Part of a small language model's weights.
Training: a variant of SOAP for these matrices, 477M tokens.
Each number is 128 + 24 x the weight over its row's rms, rounded and kept within 0 to 255. Layers, rows and columns count from 0. Numbers have three digits each. The size before them is the row's rms in percent of the matrix's.

# layer 4 attention value, 128x384, rms 0.0574, rows 0-127, columns 96-143
101:100120137152140147116165149112090100095120152125127164151127096136169140090108123141153139102123132120112163138139115095128147171179085103114124
114:123115122120129134095137133162117128125143141137148124107106084114091131121162114091101146147093111151156110155116126136132149159067126177107152
105:143161112117105105136129106084106112144098114132096127123119156143160117128171118118132131134157109108155083149105116127082127080165123157123114
113:081149100161093105137124080133104111086105092128111124112166137142123135103102079129096102133193123102097111109099081091155104131110158109126156
110:097135150116107152136116088105141115120094157135136128126113145108093147130137158156120166156151136134114135124133149101121167110123151134126178
107:180168141150125126140129093175120095120157086154105146106111144095136160139123100095120078136115156120147159097141147130124110138132176130142124
109:130120092124122125130133098167137151122104138123135111114096116147123176158170128099117144128156133103146144101133088116121126111099152164180144
111:147139140128129154097138079095158119126063134123109139129116122151104129088103091122128168152106123120130145164150109133141109174182139098127132
109:114110163110137204147140153182119143095114085143073138144140133096178142110157146123117120130102109104122138120077149185085145146138115148168130
109:110096140171160130102141145128189133134097153133172172130121135111118147103164112119118141135146126142114136115112135152101126105175115126133124
094:170202139120140110120128107136137078113097115149091156133118110130144127154139172143080175158155129126091132116126131116133135137181123137101101
098:121118124119119133125110135141131143136105117145124124165135116091141089157132157159143081141110132124101136119078145122143194132124163117092118
109:144118168105111098121157093136150114144125116168176155124132110154110112101146149090092126086128125143132160107133118119142159164132136103137145
104:095165150136138121119120154146137138118085130136103135123152102147105153135127160109121120173114137125124118117122177125159166152144147105100141
115:132167110131130126121146136168146108110083118120114132127145125104164158140129141135092108080138111127131070113074115121109083120119120185159113
116:121138107129116105151094109127121120162108162159139097119135089183141101161144144135119137142109126116154145133106126119106124130179132179096159
109:161128154088109122149125112116123111152123129148124113161120170118157105138097113131119110144123116120134121140117108121140104131141120097158105
117:161109088098086141161128128168149113158109134148138122098131094087151100083103129154106138140123092131144118166152143162115124097155157152107138
105:178128101144145146095122134172106123146166102170108132159093079107148114144086133141086103178129126115088113101112101107085084089131120169131128
104:112101186132136133125122133089139110144129076127134096117121174159135157141161123147137115149100140136103123157115129135100092178144119104128119
110:133126066135133084146138145146106132164120133127163164156135151158078141115168143164173136155113134149126096105138106139087136159109112135127130
109:105136138079128092091110122070110164162128143119172115103143116146128167138167134095102163177144161157138143089094105116117076073110168136127146
112:105096125157145133127129124133138125117142161105109139124122146150105137111114140112071150122102158110103122136099165155112120144123111092127143
112:143108165139159133109123141145112149153136144134152158144133123160132103162132174107119133088199148106174112171149119107149125127078141106151175
101:149120112112113147075139083152153097142112159112097117126127089154151115158134157121158147130079127137186111122147127110162165119142152102143141
106:153147140132130159133116129108160161115161115161109138135124107108150147122137160149126158107160123124095111160091147128079096137121132086099130
097:133115179155077166150141079096103093149130137160129102140110140119089122103146112122142105107064127143163103107130135190153143130171122084134126
106:125145171158144154115137159134113140132141142132161107174135118139115107068141130080081158159123131097141164165115111118138090173087081165127109
123:114133106140151145169113114146163115135126136151144146152105138092110170117095099113099167145058108175124128103114116111137152146160147142111124
109:121099160125104137165140085101119169118118108130162121139104119124108141115078130152130159080121074112105147140087126137106119115107125129165137
106:172101131138094156131137125128146112164094101142126117104075135089104122080164160133118158138127151110144089135132112133138118151174148176110098
115:096106149119099092118127073147120177088130122125136096139154148143134143131100146135159120085139110125112117176105125098112133137160083107109119
110:164176150101106096115099147107106126129097155114121114098136123108135163123148122105135131154100193108135146094177116110182133118106165098117122
108:139149123160188208091135113096118157123130147109096142109142101088189122101134181101122107100190152137140162143097125150117109141124138124103106
113:126124131190151140152131150146157130130133124119145147121113114123121110104135145106129111149106172126155130070106117153127137126182138113170128
105:106073120131154146155126098110109133123150117122126126121114111111113120089144185070147111131143152145140130160129164118172158163119123128142128
104:135159142119155097121145108147140122204139143128133117142117140151093100128111129154130145121157129131093136152142184153170117141126153128095127
113:155132127094168166109136185168148117112100145109133170134102119139101085135168124101154104166172108084108122112126107146103108122124144127133109
110:122145114103149153138146114133130128134157166119164110116078151120171094130096131138192107146112128138170152142150225181102130144127106140157132
109:094142178114110144127147100111136113140119143120147103133145103166095164126140135136141088142091122112170148118149117133105134139120120150078119
108:103114093094097119148143149148118130127103187166090153112147113130054114130129078082149115105128144138118086102110105138119129121112160117133101
117:156164134133113103152130137101088124126116073093112154144110133142175193128122098068151137126185151101102119138142163185150158120144144103160139
110:128140121101155170132125131098094144152095121181128132107121127107160165121102182107129111108153120119121141106132132099131179148143140123150110
110:107123113139132144152125142143196106082110142123130144160172118123135136139145153112109123114122088147137137159121156111142106144159128154122077
111:136102101118178126109121158111122099182151087111165114140173106138167146145185159172119154120177140104136099107107127136156113089093088102126166
106:115108102138133132129136151144084125139131140120138105141127139140135110115124092126087125130142111098158136131119134093119082184126134159146103
113:142135145132101138170151096132147163115167102171116107091116118130139102136114149120137065121122164134111110075116100126072127178137151101089119
107:122141114168133097180122157137150126125134151124123132097122148174126108079109110074077113138113119135109162130098133104112157119153150143135141
102:105105116135138119136113177109086089137127112104142127146140125115123088111111141152096155114137136167109129082114131170164140119134126147124147
112:153119140143105114126134111133087155136102168113092107101117117150194122111148116074163134123103149162157104146136140139160172125131171133128100
116:138156137086108094091162121073152137172105072150147126091112110158175083175123109157113106115078127154140103135075153141148150125068122108147145
109:128174102085113114118054155126128134122127139128161122136097094118141167149175111167141138141145134091136166157140132119112140136129122107107094
109:149136136073165105159171107090087146115099091131146100136112095159088148155120132175138112103158119150137135137119101126152106136132114128162078
108:127088188142086119151145157148121111197138115116124143119124135132110108156100115151135169129149135119098170139096178138138114110089155123077134
111:143121132126126149099171129108100087119062144131133121137140096139084122132078155150070108065118132101132079125110105187127140131131148138141077
116:176094110091141132127143124137114159125112133128159140159089140131145110107134132067158102142122170107144137135109115129124125115130099145139109
102:175082159083084134107137158114113100153131130134118080128151149117117171127121124116103119108116101099123148163109149122106159148167123119108156
110:180114153111130080102093103127142123123090136160127124123157110166110131153125112097166094130089132134123117124100137057141128173105141094118135
117:103171096129101173098134113090103143125158129118168138125147137152137116106158117124126137116100119105139138145144117117132130119110091134150172
109:132115118113154108126162155154150148115136093165114077096145112138119148117125131134120135132109114154142133126132079122048113091174091111109131
109:157139129107124165106158133115117094083105107138112131128123138123133133160119116149148138149126089113162110106090178121114115092110144136151169
109:096147121145150107148106117119180121158138110154085096138119152128153142120132133144153103103148166138122136165130143146167126121156142109153123
113:110097131092112085133129096108138151110116097148138163115131159113129111103109166107099148137115131167104122097141143177145096143133109099096104
110:122119100129171122147148102154128143122130112105163148144106106147132089099135117134134096151153140144127133113105160121112117122140152105153132
082:127140115113120116129105129147131118096117101161131158116096154078104093091156153108114145129127123107140126105111127172102098079086134129176133
088:150103128148122113157117162127117096168148132150140087139125143111129139084151164110103137121156168114128133079122100136110167166136169119141126
094:157113110146116069109101163094074131124140138120134179150136106171156146159119104127131128117101128111163168106136135120141123161133110177165150
090:123153139116146111143170135106120159105131099156125144142114111115129093153119118127093143101131168142146143079121141132144110089146127135125135
080:168156169104131149108110166091124153173104083187121119143152169114123126133139163159100142104151140129130092107098145142132128144126105118129136
087:172171086101128127147150126144107104105119119147092132161116149139090170120103122123131131086123125149086110103118125071111096123145108105122151
102:104075084098171137121111097136124155134118142065114148156134161150151121087098098083107112154134117101101139117106155150181131125129114120160100
090:125110154118096138168156142091114083131160089123115132122163146134162181126128101091114113150167169128109109148124132121147157076102108181144122
084:114151173106127174099096140121098157129143143103086140157113113114161155103080124162121144139141135095129122132107120143128185099136121118123106
085:148142136159154173141116066121143076118148153129091132106125125120136135123135113137122114148166133153103097178143135151159097107102112148107134
093:133123110129094158141165115169107130127118113108178176114118106148150091121112137135112124126093116138165121131101130152118109140142122100121114
081:109154140138154106115149111146131127143137112127148147144123121125094119110163107139125146073129123140148120132135140177122118161155171128161152
085:099090122142179148111145139132195110135102162142101132152116114150137151143128169161104126121107115144145124113115119148109109135117174145145113
093:088164138097107090126095144166171121143124099111125114116101136148135093107115115138127112125137158131152150082152150144159111091121137193105087
086:158146138088116089137132162130143111113130149103161115143110092125141132108139128131146150139091145155144090095134158153140098067144114136086113
089:145124134150114127099131172092141087165133124126177078106118141115135150136131144153111135116171136132146163153107143131100135146163160124128153
088:131109126185128165095132134106103125136111138169139091121123148133121130136127112146143151100170137104082129126120129082092127110179133118105154
089:148188130113183127124100048136143132108126133114077190112140157101120149116124073116101107096138112148156095123144102141119134144109146152056124
095:137125139164153132148120150129069140164105183091155100141111123116131149125122129105126128114146123099124132159144124139113119102149131135136164
090:137072114155131158121102097163095128148148132138138142140151130098134132087167119095096150105104133131114156089103128147113105151149107095135161
092:151110112107160104144141136118107122134149118141134169084163082140138140131136139110138137152149144146161150161161135117118116097113130136123093
086:118124144152145149118085128117094156126112146162101153120127165081109163130095132111164119104156121107102085109160072117084132100110131130162117
094:153129173174118133159118108098112173186127132118111111124124132150115149211120059104157109105145133108153173109142099118121122095131102167143125
096:134102120149088118127083133125110075110083139168133076106138113105141115087125185099105177091176107154165145084108113110128123168109125096172116
093:099182121113155100173118153140164106111132080135072123115114180119091134161132164151131142131116123120100113137124108171153135117104146167116152
090:124109162118126112115103128146127164128113111105081136166124102130122146133124140123111136110085087136100148181104137167127106138105116170132114
095:113127110112147115164121140109174146139128175084125144148153120133152092123120127155142121086161129123152118108140085140163116127117116175133118
091:111119093105110150140132126110079172122100135098129145148088160138127135159099140153141126146106093118111143114152164127132125122164110153098091
082:178109153143159096099117147101121131169143103148124093127123152133140116105098080112125118142088153113118125054109106135135102150111104161134131
100:065154155081094099138106102131167123167171097180142122106118137129094144142134149126117125163144120138096126162103167154110131136145112121158100
091:110157107108166093145136140148119118101076118142123107085103130143135122124120130152186094139123127108126113139146117146087134119115122117130115
078:127170131159114157099141137139101113104125114106137114139103116126090156097128121090134138126156107109129105115132101146165168137148119162172154
080:113139113072090096140125106118139145160118112148134106147122106125121116124156119121144115129163146133147105135100151131165121154144111117123122
100:163116099152098123116129151128126150117123129140165117073121138107116120132156136150094115124128126145090124095097134129161101103121167143148147
094:143136110118155128140118125171141075115151106152162177128094107085149117073124148132138138125130152164137152128143150099148113132125150075082071
092:141142105100146126148130107131110169110160161093179169146111121105122135145125157105110115131149123127138125170132093151100124163153104135157106
091:155090091084066117138148169147108119102113133103136157144084121139161163101098129130129126171111156136081158145135135089157126134180140110148147
081:138138158131130133110138107121148162095137070111147104151137152117074117167157129116152073152129129113134138136144115128106119124132097148076097
089:132150102164090115129157118102144106177143083166186173139145113104103106114103153113118132150138114116133125136081169102140130132157106120113125
094:113123140122126148138105126125129113141113073126226096145096112148139067136124110141147136125144145118148091141116163095130126116069105112131181
085:099151115104088134110122151144136103153163143129136142067148131182132128150144099165125117122144079143128137149106138127122082156116123132135167
088:118153144124151105169101113131136131115125192144099118127120114100134113146125121163136153135128111108163111135122132182152179112118122124134163
089:127170135109116126116139115124104093130134089133126122145122138126130133113106148144095118122098116112115155120142160127103140127128158134101104
099:104104106123152174123109133184108141089083162129077108151104163101141105074124102070138148078143142154106127148116145133130095152162113131113126
091:106127100149154124115116137106152113091151126132081136133135147124141099144130107107128136147139121101139166139099113132099139152127112143192108
089:111154129138110108161108159174102126106114133122167144159135113127123131139118121147174098098122140138126100130109152102112107072127139119130165
089:150146168107149137121158096157092134083103116081105132133137100123122111128126136125109072107098116138147122142102117117154129134169107145129141
091:115151097170122101163167167144085127107135093130082139130123121093151137119135101097133139169168151182142142115166096115125113112109148150128184
095:149106140141135142134117171082091167136130085158118177117110124132169143182139088104139109130153142125161127107114126087125143143127132171154146
090:133113153112154155169139092125164149173100159132157145162122139132163154110129127081123111149147132117082115094110095158127092147151145121127126
090:124114197080090099116125118106110168143160148118140095123141129139154123166146110125111110166100177107114148131158113138114128133086145125165116
086:121100147135122160130154134137124109138141096154127164108089177137149145193136080106135082089091094126175121110096135146106141143114121141140137
087:113114127158154088159099152113135154130113094129131162111133079099119123127139113127156140113153104109137134098157090139121124113132124136111144
092:162121167124133120125099107148098097114143156147130154166144123128098172072109095170127125145118157065115119133158118144158120126119114104153076
088:111119149136124160107218096125137147124149053121103133100104139138118139178133130054136144138105121143108125128115128137107124133107138154130106
091:151123067146125113136150173140110132152110154133104149094116117161081139162118088108135123104140166159154098155147115121145124117106145119120123
085:102106130100123129153120095090098187180101094100114132105130119113138139097110111088147129133134132131125120114130096109113162147117121132130153
092:121129113104094163131157131130170165117068072134162144080114118085166130184125125095160125114082066127184163116133131137154116118126103140109115
098:099137152144129118125136161150148097135102135106182099106086101083094136110073131135161146137129110123138124153137130150129166143126161101096159
094:144186121118144117136100157103108139112152139166092155129162131092158134111131177139119114154150119107173117095108190148159121119093129136152162
087:102151166107142088143103101116130124148128109161138105057155108097138152151155134138142105124120093141176138115080136092096113125129132125128101
088:081117116112097154140089100147151138142119123145111114139130108141156144134111123048117119104158126141076123126126197106157103148115111164131142
083:132166110150129135128110134141147122094128099146167099089142160133085102081125180136093120122152114108156128162130154103101151157133160114116138
098:146133174088136125140098131167091121104166146106156146141141123152170144101113122143146112133123120146170105145124125088157124090143133135122112